python train.py --n_layer=11 --d_model=320 --n_head=5 --n_kv_head=5 --head_dim=64 --d_mlp=1280 --vocab_size=14737 --activation="tanh_gelu" --norm="layernorm" --norm_place="pre" --norm_eps=1e-05 --positions="learned" --qk_norm=false --attn_scale=0.125 --bias="all" --tie_embeddings=true --parallel_block=false --init="normal" --init_std_qkv=0.0236 --init_std_o=0.0236 --init_std_up=0.0236 --init_std_down=0.0236 --optimizer="muon" --lr=0.0104 --lr_mult_o=1.5 --beta1=0.95 --lr_head=0.00921 --grad_clip=1.0 --warmup_steps=200 --schedule="wsd" --decay_fraction=1.0 --decay_shape="linear" --final_lr_fraction=0.0 --batch_tokens=65536 --seq_len=1024 --doc_mask=false --train_tokens=592400000 --steps=9040 --dataset="wikipedia_en"
Each number is 128 + 24 x the weight over its row's rms, rounded and kept within 0 to 255. Layers, rows and columns count from 0. Numbers have three digits each. The size before them is the row's rms in percent of the matrix's.

# layer 7 MLP down, 320x1280, rms 0.0872, rows 151-238, columns 640-799
100:176121096154134116124117134103148116110091162129146112130111142133144115106094132123177134161165151107126119168137165140114149085179149101164131099122101111123152120117127121140124137105126171159139109138136099128138124121144123100146133112082092120082107132134126142096110057119148112117143113138093104141159126137160137108141144146126142143095132087122147129115162102142129090127131118108125151110117075123139152137163091141125169108139141121163150132143141092103119156158175168
098:120124150110147121121111085120125141127096167143099162100080119118076105162159080152106126174158143115149144105092123117164156086118125157140139111085141151135146094144107135148158116146164136144125164146088123147156130139168070126134122123114160130147144089142060097159155150160157152153097123142104115112162113149132111150149162131141142137148207140133126115114159095119127078158160119148099095132099120090145143106082142082158114153122140093094146131178122136090081130152112142
100:134099126159151115098114134097169132117138097145072150134131152102123121169161119127060166127104139095087162126076154106156139155139125113126134091151126143150154106094140134139110103121123117143106131120125179150130151143105137100145111122182132157159130172096166085152131127140142098150108136109081154139162153096117111125109116155139111112124117171117124095139123096147159126144116156126124136103081153136147080103126114157152113138176126132119146143146103105174113117099144126
101:141088140143110125101104127108128120117126123108143118138129146157107137157153191137107120132127180131125071116102140173159115130131096121157082091077173137118133139184131117156128106142079152157165137133108134125157146167153122123125122092136111165127131126095159111108146097112134147117142145120099102134108146106127148135167109102159159124089143098152120149167134144111151105103135111082129206075095111113114123135113111167120123141085116152138154160075103133118170118110125154
101:156137152118165133113107114159113111155153104133177148144085125107125117069172082128115143143130114089076114087118132146126112170130117127107137153130114100131160144153126164121135107147186170143131118126083167141121152167153159122129136143128172084132148114118109120121092140138133112160104108110137092060113146136138126162102136132147111134116143127099135089115092162082111129130104156105120116081111127097121126158146102144128127127160125132081153143060141113148105152132117159
101:126122123160125117160124156086118131119111129139105095128140108104096159135141091127129133151105137122147124109136147119133105113136112129152167126120139157113139121093137103079128124129101125134119124148147121143086147165136102159111111128154139124095049104168162143110113123146100133115125147099171150138121109165127114129100111129147104121099075125128079134090137161136120128108108153109125110149152160137106081114099126158091146119135121122097139116123137125162098127165144130
098:122111122097112147110116131087153153136112105163136090127125101194145156133157158118136127091142128130090127119114130152135109098096114148113140107125131121181104151105155142107162127102127114108059126110117156111130097161136123117107111093154110118162149111103123124168119080128095108140079125139103140111132164127114099094140123103105139121092078156161124128141081119121146097127164162147167114125123145154061114123137148135163113164159118127108153098128164113149099147141156145
094:149133119119129112142117118071127141138128125163148168105141137142132110126101169125139168161128126104106129113118123134157142142136131149097161116139174095101112162158141172105086120100137135121140119115121103125151101121143111152134134112128148119115125091114149148164131113110164142095150134101153144137121131158095158108138131134158130138143147126094183118137121095050098124127142142139114100111104138117131119118124132103114134120182160145087149180142112101077140134106153107
099:153142149107132140139159139144110141129144123120100100162090133108142120110090138124105102154108155097120087117124128119110137119105131105106074137089109110146119136114078159079135124155143141120163123127154083131126133143138138152153102130136159148142153159162104085133112113101144142137156089130143052112108083085127101107128113117128129084154145153165108122117108149118153156123144152080130145099095103138108130116136125074107121106103086149136095149129148142134135134091154073
105:155140141098149136127147128136128115126105163117104089144130125168113152153102176154109118147118150138143109156108080123121146130106107169129104107125157159149176158141110169142147141140145125116131117128102145143142130081148106072123105174134128092164166110090090124174106131076177107136126151111089136130117089132108108143099148141127141138163148136110173134113098139154163146122116163166127136122148128138113132126109127168152141137116132087156080114159104168112152133158115138
101:158111119169095114093169143126148100141117148086117177119116100139086115115080122107107159152088106124136140115074113152102124152131135113199112071158126100116135103114144092159094169121130126099108109114134093113108120093145148116114099113125087149128114111142129098107130138180075117124139168099102131146089140135119143094137136128128108149131131120119141137113120073116154146167155134119166111141136107109087120133136117114093162149087086121081113098112112102111138108091114123
095:106080160182073123087127147121152139165163168127155133163144148121098159122112145144099153123169122139095134172143098089127146110111133152070138078142109143163079101100150109103129104185126153151112104115154122137089149125158113186113128086124090155161131119119176105138121135088142125094084129129112112122123105125137120096071128128144105133115122137134138109137162119125154093116084111123130115130136183096113136161190159109137109162117141098115128130118149134161144117102103103
098:110104145139127161153127118138147148107150136138138138115126121109087098100151148145100138127172158170160093130142114110099149109105186108123168158145150145130124149164156121147099118164141095140121144113107116144095124110179161150121138122116085152145130098143107098132108162135127113154132115124118137140161094140102131124119117134115095144126111139112090166092094117117059126112136140144110121124119108111104166065111118150128133086115191127098155119085139100148135143131131129
099:094136148161123148165156133170151143144093127131116112187093125128119142119140127143121103169132128138120167086123117153143099121132115106094083144097096119143121139110181137114113099140135111137120114095102135116122138155136099104134127127090150136136154158158131138142187153110132109100161121100109134123103154155113109154098131110148106105132130136142144104127143136120134145164108149137156135091132135080084109105120129110137086129158123122118118159159110168088130153135145176
099:097108123151103143087103117140124134125153112070131144141118135142123157131131114113139131129171154146098127100156127169165148146109131139164160106066132180141117136166166125143119154109130171154125127147150119114137114147176156141125127140120156135118122146126120138127125150125123133140127108099132128124146123139153145123158110122165130124209122092151152125194175137153150144139166150099152156146108178106173114116163125131130136127140120134151124145140108193101108116174135126
098:168134149112116141131108119137145133145112145145133188160156113121135133171105138141111126166137108130141122110153143144144126133077162142111126127166120094100129134105095138171139148126088156165131141135125134103147121128148146126152133142167125095119110127109115115107143135145103132115091101153151131119148141161146117179122133094115135155104146122123123122126157114129128136132146116113193111170138111131151144144106120139128143130147116165146118125102128123107146142142132105
099:150111096191109127132077169105137135135165150104155125132148130104139144097109134112174150144156134130122177110099096125138169095108147130135128125185093089119143144181164112170147105140141118113105137106128112116126095138109113158135160113135111140125132107121105116155148090120115117128120128086094111137104151142150155122157117084134101109119164103145079115107132135122156164130113121116149101109095131098146130135119147144119139133134145112143130100152128117145144133159096094
098:137100167115139136101111111136106132131139132145123164116126105156127112111155092161128137113103145099147118111127182127089137110118149130144142095108115089120140132158115169118078111156159135138102096081118108191118117125129106120089169163126116058164066105138119098153123126120131135125121149169129117141150124079174091154164091140111111080141090102150116139131106088138159098116079103136100144102149110128119125148072124141119106112109116125127130172141117108099121136120127104
098:142096105134122151162113101127126155105133124111116112102113113148175139114099123135120126115129170128116130142149101108145130122124126111103146175120127131103160143135118108105121136147150106158150124158183105168154118099172153155144204111115126121136096136127140124154129108103087092150134137131151113075144144094142136084133087146128091055145127134107147124147137147120136118108118139135118174133120146105112100120138169110097128139102140157163124159156102117183137147137165120
102:160130098117106137146127143151111162108153137137142105130096105101114138161150122157138094112128135144120128142141193154118140096106132094135116137144090125144130149115123109113139104169112106138130151169141193074123114158118117123156136113120151146160138118182093172140155116066162122118120142091118116155142110124131130102107110085112122145141145165133145111178121128145124134182146094141107114131118153146122136124118124176129131136153132131107126125090102117090132129175073156
100:167151148203141148120131129147114177156130110103093068138085148167114136143137130123090139104137106121146121195099087147120114170126129153116108159112118112161160137164134158144147156147129112088152114144098154115118154090170116171118104170128123124153132136093140183140120107107139111123106141128122147144138149124216090124147112142127126083103133108123090130154136112140108112082140130166127121135160146154107111123114133084090170087179120134114094133153124166163117139136139153
095:149116112107104125167101140101113127077108147173150141151120127135111120114170129176114150118123118122130124150131148131156092173132121121109124123101112104136118148136091125121126115101123147171135141115143180142166119142142119139129079120121136092118192134129115109158113129124171146115162167114137138145140139109117123112116116136112154162162144140150134101089118189134128144132104141150115149136121132134110156176138131129147082137121194129140117094135120109127117117114140146
102:081116109141129154117141134097113130127128094149103146141129155086108098124093124116137132147133125154116148109101136123146113070098148151113184155095150142100131126131143122156157159121158151120101105138102114125135107126100143144099129105131172145146112105154123113104139109149080168131124070159169093159150155130175129107139169137115065142176086102126137079118106116123130139116176092090140128078116130107149130126150112130151132122118131164119114138097138130106171193094121081
100:143122152121132136141110165137138105127120126144148088163125132159137100100161155130120101113128149097136137114095124120075113137122125102116112126125093144128098145123088120118092104146136118171153110124099075131110121109161127132153114140118121135142149081106151112085096131086137154149141128098109126125120148099101155134144137150078144108101159108150163118131125147121142120123116125168129135091120141132145129095117111193164113146188111112148140131090134141117157162127110160
098:111151158109106145108130121179143145154123130135122114144104116135142117111090147148135080130103105148169130112134124075116118146098100148121133155146108138125114135129133132164150146141141112143133133132111073105140117070142079169090118153110169118102119165143117099078109110066106123119122097095071131142146128101120096096128103124123098122121159105122139116159109121125112121129134143155123152135144115109162135145105118103128145104085104100097111125103101092130101108140115146
101:094130103132093125136119106124162111068128145109074148112115140134153125141123132082134106124162127136094080143123130127123120122138139151138124078117136092152121093079164198134124151103103115157115168121098112135113100119088134122121104124156108129113123112160116131113113124140107155108071142131118137146132128123157113129127119118157157138092133152167108153111140179095119162105133156164129131104116135139119192131114088100100162125122113090164137129112162144157116141106121121
098:112137115134128148122114106132124147136137164095125125154134134146146097136128091121133175111151104125130145060120116145142083126135134136115109149139180091124141106137150152145102148190144120106127141143153090082130085131154157156095088133100104102089189118128140148143146092103146139162118094157120123128101104102081123135093108112142136114126161113132091107084099141108099134112191129108144143163143125137107113160123156168095120115115095103101153119147108138110134110129158165
099:156118129124110135158152119114119121101162164129111159133135097122148079130109135139119145118126139141113153154090143153148135155161129133111127111088149100132127106138126178154122112135163118148088106142136139147150139161131174116140169091143161107138082148134134148139097119177149130164128127135118109129135111130167146116087097114151141120099128173089066108134065165116099129102103126145122113135213122154108132088129158175127129108093173128110128124081118089116162120150207134
099:113149137129122130123130144101128137142158104157152138160148085115142125099127122150134100116140151177153123155113121145113115094130124132122120137140137138136121102103150101140134132151130144126154168113103103142158104108172131103131118131157132153104152126157147059041179075165118144157119136168126145128148120143135122143130135123156141128120151162138165122116121124144164143134144157121120163117150116068137125139145142102125091143122094128116144113100119138138146113113130132
099:114127127118129124144179128153156137098097053120111165100173148117110129145149144121116077142110141128134115123138160125119155122145125127126106125109119122115125138141094080132120116121135147093120164145134150111134142113118134135117103158108151140113126156106133179130142102114070118107160127110148167144202131142123182113114144170132145135133154144135143126170146152139130129106165112149119180115126134100155115114154150144135141123122116121142087191126067125109139138127110131
101:110130077138110081102101114099129124157173131141126138161162134112140123128096143135153133165123157163112140127154151148131150125114115117098104111090105147150088148152117130081156099114147117134107072177138087125123125111119152149122117137146127143111109135119160154089141131108132132122165117128121154140157180092184098148129143124139093123137071093113147157075168136106100121085153130133118108146157146143092126159134139105161132114154125115155126140099172149137128116126060113
101:124077095138102098097158097102145132146116125125105100152149148080163118165139110118086106132124129107164116121141094103114107164141132132155141120083147127161106107128124139105146096108109110160140137133165142148162128127133110159114140156102116154108111117126153100172134136091119119106136145111112140140106172096128131104128117136162107091110105159124149120130126119109119102143115100142117128126117095146127106139180145105147117128147103148128143158113136134107120138140114141
097:136176162126105123135106132147125151110064187047125176104112119115122103157174153104116116089114156172158112131094087156121102131123090121124148139100144136121129148135126146109132104116111085141100126113185172087128161157125160155097127122116125131138095107145119141150114148114108127104140091045139108188167117154171128149123091160154177148109142070175147124113122145149099111142165123099135137115129120108121157116118111115158131149098121130125152126091148137128108121141116104
100:137124161090151134163112112152143152137124173128121122137140109143144126152157153098102130099121144148181128125043130147144081135109104089094133142119125105129116128112119147129148159147195144147162109111129165124159091151102119110123128175151135112137114115148151116118109134097166089121118127121127185109149148186149124130143162139107151158127139150114102105123142120087134149096116110112142141123088139161146094109149154138106107137103151127100147132116088124122128131173142104
101:145095116172152090108099133078146106099150135130137109177121128143161149126151104063127126133115125129131137121116113146117134116127152176143149129103143131140083147162119132126128155071107115116137137174180161132143141162133120142134113112115128111117154130149114147121094141091085126150118131152151141125086155121147139179108146121100161107102128130156192137081160108119133136157163091123123137133110128139116147092143108125117131140140104098123105158142142125096111107117124133
102:141133154109120139137134118126106135135144153130145117107159140120128152127146188120192097131117151135097154142163146140166120180085139112103176160175114118141107134149143126124161113145152123094167135123114113102118143137137148124143138164110131155118156104127123147128167163145123112129132131153125105117091130151123123148081155114084158141149106091098174126129125150100098152135118080129145095108108118081114108109126154155145075145108155137152167145138155187113140167161106112
102:174159138141120125122121163093148139105145105117117056167142146105133106108141082153103115134108109151131158111088124143111171161094143145156132158067092131129142115130106099135178134181140126126164104112107118097141115122167153134123170121105118124185122125129173155120125120152140130149176129109106099149108135148114108071132137119116113146168126091115127130113131145111137107139091111075110135075112116111157146122112078104136134133112120112102127124094136146119134083134138147
101:175123171103109126121153146106133169141093132145119213123119139149153112150104117098134100138140124126122177146122165116133162130094067123143173083137175107153144150114125137133167091123105148120168077166067138157140127145120121101144077092144169151134141153114130101150144119168107128138176145135141165191174156113118123130128162113121139098094114111152180132092146111129106147125134104131108113111127116119155112145124098115181137135129088132068108150118145211092118157137135156
098:103139153097107116102111123096148128175174091150119071158104104182135156166091166150134161110132120132093135126142143099126140116137126075142127145130119125132116113110163148134133177173133146094120127146129135106106126114083165130107123100118128151109135112113149148098126106101154148179109068119154108113089081126103105160104096109161154119124148151130146123105156102170066124146120155124114149111112089127137131125118128179146156108114076101120121098139097102089146142143152061
098:142147149155133108158132139140127109113098108137127095127140105125134168078156125109100164129127142175091128127120186129129143125131164152149117103164128146159130141156143125113126132147096120088140134134124118151099139093115091082115131151121189098133142080128159142135133101145099142133110149118158134162121127139121126147126186124154116124159109100119134113111121163103143094100135122143109124119123125126124141141126083116127125093126094137107082108155116128155141153157099112
096:137105172175088125136152113137166125093147143138191161147116162094140162115143155128072160152123136134129118085148082157134132110111107128109123167093128105116126119107107145093120114145115113138119167088096080136134175117125087136143122145095113120128146102134101121112103110126134123115169133131186161106141152160192108150088129123126133133162124106119109100095124104122100092121139145161141117106147112118138178126136153159145115168102136108089110191149126085118168123110124144
099:126126152156097116110137123084133149070121124093127128136108153126096126140109118146121099116134165124093144108090148146139100115122137139136135190138123121165117117115098134144126129119148103105134121132177134114137104132105106155124105109123116088133083129109144179131124135131114107141116122110132097129148113112102110115166114111153133083136137096146132129097113111131152117113147154142108117132156104105126128098111124099118144142115158126151140135105139143179130152072155082
099:121102121095160127097164163160160108113088082153102119139120151153133153142151165094133105152097066111129152125121126096140127150139159116136090110167102162161094064114125128122100136156138139158114121129088114145156148144132119138105103093160119127093119117193093118121142148105137128087143120123142154111097097117145121155134074129129165151096124118154182151108152130131150150141166127054146115144119119129131158113128127140158141115144096105158054084175144126148104146110083131
100:129095139196129104138079111163078131100161140105144132124125110114138135126109123115113119139137159144143116103116134137133111124134123152133098117105146098149121138102138153129145067105122153136151138139124133144152103147124120118122162164132117107120089170090141119161165103121175154135131116134108105140125134116102118130138168093128167135103117173121164106140182132124181124081147204116142099118155157122155144115092159123115116103105138121136149120151116099131143116175179120
101:085081150137143116186123141146142129149141127156129107136091110119119157082124156150098130122153134134104127176149124148130125117140130113145131115138137104126100112133179108136108151105075131108099123143104113075131114171167126169178114144157093147141134182153134149156144147121107104154109141129126140105074107140108139130154115111139133125109135118140105102123141138150137113115143092125122147134175095125137124115144161146111166149104125147152161118099107148151064087115059166
097:149090114103153130107165180095155088110127119089133099145130113125150121166151182149088094109126115133136160144142114109165128141125120179137154124122107132063108118144115172115118113135087158144162102112132127126117147124130104143163133134109151158155124118111108148108151118121156118119129165139152142125102140109154116157112132113123090089141116139132182123128140147112103120129137126124150117112145117129130171158136122166103106117146164121177115128147125112164126182119184092
098:110124119112059103139092101134141162117118106127094128096120177180089182107140075153114107116108086092133133097112126117136134116161159128106116141139135140077159147136124122127115147098110131114103082176148122152116105120151129137134129086146109147133158142129123125153094117158071063138134101112139112120062101138115110114141118092119063117126147127127102139126157143147137160127116112130127130173140180116100135141129125120157117138155106162072126163142137089145135137140096115
101:141141127163119106114108096131167080152102104138138124122134085151107128093109154126121093128136116171153122102103130112119113152100131131098122149133126106101107161149176120145100139123101123109102155132130135119083110148146125125159158126119118111163159139117133165131097141104125133175163099140127124099160155103168102073115132166101173140139125124125164137109142108154144154153138129123167092128063136125096109129105153126154131167142147142176091107143127144077090165115153141
098:143099172169125140168133114147152125113107151111088172094118165117132127120129154143155155116116141146144122110133103149140109085146128127151139150178119135176129111133133074142122101090125171096153121143120167132149092146131135088136151110136107103135171118160110117106127105093168120132145114135101110159153122156158106098139095147147138157125148149131098140106101137156127091107101132084110150145101186123135117133109126095104158138138129142127121135132112075137095143122119111
099:160126123137148131176124123150137093125105139150144159126173157152141111096111172125143105134116083152176149133134126142091123175138142158141130184145169104155125087112100163167103141131150118126153120111143148158121098095136131089116126092149168110133130135080138144133125155176068119124126151131109158082097099113100124132117099148085145136106113091138139141148137114172155140146116121113075184159145160146088111139113136101145158147153133101125116157092143110158141094132174136
100:149205129160129081154166140141135102174133147169124072118133125123130111139131123105112140129125126127118075140092150129112134136076114128136163086145094141105129139129116143097142115095126149107129204104110137128141147085138114118138115114139112142126127143148145127085148177147164128121171138132132151118109126169137151135114153113161174131124124107167132149109106113138130139140117156151129143182109163135107182111128164160186127162114105122124085097154131096158128119078110108
103:143152120115103126149133152140100111166122082124122090094142136119106129142111136165161111114115082158120118121129108105167153148149097103108175101097109170071156131122091121129114106152131081105106074135111123148162139113119163109108147088105173103090148108117151099130122148104155155111131141134186148127141144130100104115125104119154139143121151087134135110115104136082140139094177101126138158092122138157134146122142149113133118102112125139105112063125156096124155146093083156
098:077114126119137159158153118116125136159124153156179102164148124108142138132097155152160166127125120138101154080105144115142135130070110142127150109175104107110137129137128133133120123111122099096112145087110082141133168107108140139158127129170092123099110125152103129136128141094123099177135131119132109143183132131127140117163112122051160110148133123146166137141120115090158127116113126149142105136142152110111123145143128133178109121071118139114125140158149174100088070108113142
101:134154125131114124154144164125139169082100127081141142092116159115129150165109113128159126124108121164092121099113137150170097143110150108108133153128097130111120141138105094170144124145090114136119086127149083122133116124131107096107158173112142178117121117115101116121145091152151116112112127161136088141120173133149140161149175138094176121101122136072154147114097164161089085114101118103174138063100147159133142142116097161111097152142133117139152157157133132147146124135198084
102:119123129094160115139137130184128142112158121131092127145109143107119140101096113141155127118130127182107159075121122117121120105168135110126147124114094129128128132086122155089116132117086102178117124123116115119123147146106091131125114145083100121162096110112138120113120133145087116121124113126097128131188122103115127131130126150098133137173076133086101123123157110108124174125113118135120137172158136101161144181121109148121147093123146134133148125116123122114103129151130082
095:115169138136130142057109135098128115076112144130118131152138138171147144085161098165099142142116121166136117158155078141128148118125109108109129140106112150200128094123133124127155128100128129115102120142125149117139134126120152132111122103102126169170131103091142134112114158142150101165128132073131068161161157121150121113137099130131097139124163131140130106127171089095142137098115121143141130123106139126122124170170136148102145122151085144164130090113109123115118110112090138
095:192130122109128153120129119176122151122117143096107128126085103147128150130130097088198120076149134111125117118098122116120113089144150148145134191132131104122123108134134110122122118129150137119173126140128156102149120134116110168125134122161168134128118117126110114132149066140122115139159099128152138154138129142148107091162132125105174083079113126134095111172171155171141120136110084121125155155119160153124132132122132125129155103125099142090107169120090108165126119113163145
104:119068136116125128112123114135142126133089121154107157129125128099123172127058103142104120109117133084141111135097157123110149116123136149108115128120153154129147114145123137108109085140130086116122116154098183122142153130147142121152136071127178160137129123091117133122122145124149123069130128149158139099143121121147151108159126154124150113141142132147176121111124142114161127135130125122127118143131181126117160144120142110129135116152117121120132145116137120089121125129178114
101:119094159127118133092154135121118145129087127129137117136137144163135158165140105162163088110131148135151126186069105127131116124136124071140096100148117171087163086132143118090110123122147076126164162127103128085118128110123139116153124110134157110112136138146128133157134113121109135128151148139127143126170149109113124167112114080099121128100086144141160110138152117125115111122131147143143175123146152126123156089127098126121119126165096118120107140130126134085143159146129142
094:095099124137105122152185139128116157117118157136128164113142149154129156131121176164121117147115134114144122120144111071149131174132133091150098121125080120155113122099097093125130142117096140127127113152100072124103068113096164094083160142098156131125153149115158109106148183087130102110098147139115116117147109115127180104088110147133151105121176109159145126105066160144151142155148112113135126109074108128129106118130096086096103156114102130121084155112123143146139138147105146
100:132120106143092148124140118165120133134099130157134117098143113161106117145117078126138141112128116177171136129105125087113108163145123123143087130145175125110126087113118135139106136119092093122147154125113166094096148128143138192110097130148159097124118131179170166163137138154147131142133115167160127164157118139152161121106167139124101136146141191122128139114138141153118144105151129168152143141112103149138110121138115111154129138120095121136084125155106114060142163151126123
099:137148103140118080091115139157129139148150110145124128135118129097159115139143103115163144171133131121104155108144135144133118141126120116111112116152137100151107148091159073148155112112131127132146145138138106157098105142145118155124145152125130130115092156103142178147166103134147133108145146133142105109117120126151165133139064114134180101110109142146090126151147104120133160116159127110149116115148106136146143186099136073115168100105117140176106112093127132151181137099092157
097:145100071119117161183118122091115132091110136128137188133123131136183100170119135130104115120082162073117127115110115122154128111102096150139142075134168142112170118143143100154117136105122143127120109089135083129121112137092134119105158142129098111138113136088112124170148146128130141149128133112109086158131106146143099110121127141124158130136091142132082118128159113161172106135128102095139132117160148141134111114119170138113143146135112170076141135144151118100124129096079133
100:107142114126175130106128122097124144128121110097170120152141106111151159117123146127176147128148140098108127129125154133120124106085103108080151182129140100120102117137149158176105152134123104111139116108123113170132105106123121143118126146130129159079144144112151142100093140108105127147119125108137200131094139158136148132132119124145129101109141150112136124189150125134137174138128119112112123070133145161134077105186121129126124148149158156169106066111104121120157131120089116
099:093126119116145152134149114157148107137123095148139132170114125133117080085125116122088159127183143122149141137135113119096114125133137186133108122153089126149152127140127079149153129124136126118075131098114063144116137101075142155085116118111122135147075120143149097115132100119128152137179131122138095120114112121142175167125141101144144159114089061149123115106154159158111135150077105133136136130123124087135162123130104186143103132112152146160144143098143156158111138090120139
099:188162153155140104121136145161123138141141130127125080164146117157155163113118152122169111147158126075137128163118143084122175114147109148151122103077140140152119149135063163096164106115145109132152158140130134093140138143134122134166120140139167129107107155129099128139103134129131134142117160104084127090108115088147145135141103110100124133144107173126137149142073164147118095143116116141123123100100110124151163093133087100145124110138084121150102122186139144158148102118143162
098:221135145131130172130129151110114138117125179152117059136129109160132093087113146109129096122135131103159157163101117126136134193159131164109167115099117136137118113124098127139165136145158142147111073120124125120155165082122148121126150094117103171159169080104134124172132173144115090116092110131116135163124104156118098107128142104112111162110149107105097173110115111149149128113094112112142141155153119115091123117174106115115094090166119100144118121144127124094112115114111101
099:133113133141158139128136110087126163114102148124131119150098134136140162147127132095175208192133143138140155124142105053098115121127097132129122104129153136110120116117129147145098110079125131130177178113145167111105117139143094101092137150134114097135128099091130127152108103148127135138158142127138138111142086097156048124112092173150087130106168131129107104139097173116152129128118127151124126107111154112137156128094164145136149119161146122087133122107108143128118139092129154
100:132060127154131156093149127093135147134112154094182118130130129108136116136148135117142147156106096143107082109159115109097078092140148037103110150137131107129134082122150143185146112154146133086134113159154096148147143156165107126083121108138088139123118113136153132076112160131136109155117084110124158085137138169106119119123145151133116094103139126136116154140144127130094128139156098140138115136128145172111148127158083087160124141099131128086154136111132126106139105091137139
100:096115105096161115162130125123147137118105120170148152142128125160117109129145121131128105123150105143127098111131098103132114144127113143135095167192135090098117122095140133119125118138132125139141111129157152112141134107127115116157139151109118085155113129148127176152120138146186143100136145090137104106097109176155161096107155141134162124110115158157110173112098171116077145181165118102130098088113115135151109148104180085123161102132135121172143113138102153170073127151145151
096:110119136109123152134126114120153101142138103137136105141140164128149119139091074141108118135130146174099136128138151183142157091154141138134139099136117114140118132119110127138161104182110124148101143108088151130115127069124159129142128156118064106147121140149184180123097161144116167169130130113101102124105137086119161094142134121128133107131176133119106102120138139114109125144125130151136146138139177170140086121139107111140130114132112158099138153104119159169094183206113069
099:141124094105121149149151099094150128152128118136111166133150151146152131102160128134127133146143124121125145113149060076119115151143108156130107139078149126158156117114149104132146142160128133158151137143154150141128145125103149139109134124122128115098155116148141146103110173138146144139108135176149130093095114133133149114088158125110087089140076142117090105149145175165161109103112101176103156149145078186121151139129144110094128129115105128160127099133145116119106135133116137
101:155104145157144118119105106119125078125100116117159142115089066134140129141078089105084149118096121114159119122138120091165130128063161114103097111150130108121135133149140142118116109100127152115098132116137152128110131144108142107164140095179119098145101132136077122135143145105154102137109149153094097136140155107156099102138179151110095117116131125157164130114113159187119153185132151143108162127125121138093119145121105115073155150117131119144126157116121097118136130156164103
097:136113123102143172134093161100140156177144083116148137071090149135109158113109106168113162141158103133134107177146185134123151120116079123126139114106114134126106133132127142100112115113144152175124093125069112167119121140113071132117107113160092097138107149102136122135098126151166122154120114079083121130146100116154122150097106119168136150137108079130147154120132145120083118177149146130113140087104145145127125112120119137114128113139139090099133178121100118132097127141149186
101:109133126139088095180177124111108173102165082125123111116153112130137141132156108110191159122102152077152208102105124150081126112150177100134162139088139096112134139136166128117149117141118113125103141148134164144126119147134150116100116108132145124160151129125115143127141164117127128120098151159142149109121099101066123175073097108156112130120124158143118125154138165176146114106103146140121120157117079127168124126144113180125120137070135163125083114149136117102093114107145129
099:150125125149160116147166110126110141132094124140095146158099112134157154100122121138122134151138115138123178145126131131104130152134125110102100109135135108097141130125117112134124087149180144129109136124153126109151175116155103134089163153169146121129154152098121175113169151181106122119093105151135102100065156103139136107113054145127141165119142133133146137199096147059152139158152126124136144104093100097116090098158116108144129084090093161113119173139122091126113108062139148
097:123122149130123142106158130097157120131143136156109176115132126155162144087147076085169157138120126056163098105156133096144145108110119150109129088147156118137161119098131124113151139129143116116190113135123142116143153121126102157121139157163106107150092165122159141151134130115154118141146124154158139090102106128147137121099114101135102134124093144096091126099129133128183135156106118136105131148139111149115106087137103162124131071138140152133146121105140091132127165134171122
098:136201151116110110149130099138144139131137149110125158126160162120090131146085129147141141133121118085109137120152087138121107108108135153133147144217090108144127082134173102115125144129116155118127083157117123135113117166115188119126178179121109107136133125072104141120099102105153138125092157135119165106150102163116173123090118135142091093127155156171115130153127125160134107139092131114136126122121111123132127139122125127126139131134134149100113148138084119099140146144177162
103:118116139117176137105137130132142120136142110108184099128138120112163134114141089126156094134135151124156142117080128136136140121127115107134118168102096126159141123164134107137118109119160124157146059103148088180078131143112121122165154121064139100110110150147118154149156102101137121134114093146121137161128126155092130118166133128121154118170118136119141120122128121081115122131100130150142124121187134115145126140111175140137125098156097141178140093136127128150107144113143103
100:117157140115098141130060128148150118156135120162122049087110090169125141164135115146133137122117118160149133131155119093109094084104108100109122125140101141143152155134136119131143143119155074159130152132111122132095116100086058160111154105093123124144110151140146165089086119160093135124118149127171089163155133133096150128129131148118110129073126142159120074101104169124103125138176162120091136151118134134129120121121127108117101115112140126142127123105086120159145153072080164
102:116099121093104128138149136120152147172141112158133116119187157107140112150124111143170093135139156144139162151166117104101132138106104162077173128131119122117121133138136163093123121139136118149141149164123113109167123126150090147163125123162139146127159129113106163168137149074136157142114146151130132145110141150146118127134157118123078131128107146134120142080149123165087137100120149124156130128158132127092148123173110190117134166100163091124121116115157132122129156157154104
098:098145072157136143113136088084128101139119135133134140119142143094126113123085139121135109060162121118149127105114118113117145106154114135083108181134157088133124109159127147170127127082136134144116141147140142152142144115174101123106129074083130098136144140113164156111156158118129105125101118078104153134132130137123116155137130136164137091140121111152057135098160090144102136125177109137164096124085138112133159111122142137109105132109114142167132145117097152089162161105161132
099:136125133111154147116115181151106111144121136103102081091146135113110134111160142133119123159142122129181126149113135113162127122118152133097145127141138091111067125109144096160148110123139105150078142131106132122144130168145106073123150077132120106152135138120114093136115119129121179166134128133152149116089160150122145147114157132154095151086084103092119125097083164132106160109116106107157158178144120149139139106129125163127095124121138118074124121110119166148140147087128153
096:128175128127141095123112107145149108140175147112149123106094122141116137085117180123112132117148129057120131134119153123168131146133137130136131140142157104128149107176149096087128101105140169155109105159171121162166118131116161168096148102127179089144076069167143132149116099113137150135138105104152148120147145124115143098174121114103139166169158132112146159133140124113166137146110127151097118156095131130109152148153137106179088171141117148104141120112150131126152141121122164
101:119126120157112134114125134099129127121122128150155115177126148114129146121128144098171127136104148141083134119157094144091107114134153220130116186168120121132161172097128108115128137143091140118124165118111125099120122130122115147130115108132116119114139130111111084080166180128116106131152116119114168139142098158123102128150115111140196089096123099124100107158094124155131135138132173076138113130120143157127131119151129088091125141172134092111117139111129136110109137162162151
100:105120093105149161125138149112150137139113115188124138118150105106129099134155113118094108089116130118129149162136147148155142114123122128122113170116119132110143157139105109144152113127188128108102146152146100171119118127143152141111153126138130160101096119111146098139087119086155154151149166118091104161131118146122185104142177166162111119136111151132088141063148096117125139105131106118080126161133101126144176151123110141129123110122106096123110095195146110136159131153139147
096:176131140109117121087154115113146114112194147136090147128108155113119113112125143125130125110128134147122126118109151122118155075162149147137120139094133146115082141121123137155141137142121140116113081137131178122139125114120158177109172164116092128169141177107157124127092131126145140142096108097124119098133125128155116103167168140124107146093171113114060142125129115142128097115153119118125103121158138127124142132140098127136088074116182121130136087146096093135095134165100157
099:134100152185109140127070177137097134127181134133128107146115122150155103069154149142112125089122159145080100163120150124145157132137133101133099089123134116132105092125135146070171119121125149107124111138179176191128159169121157140120094133109139091125108128137115180164136125136139114138119153136151104092107137107169104121136122121173125107153147098140139109179089161127133124130115119152148107102104090122103130091117175157123158104143165132141141130122149117123158107133140129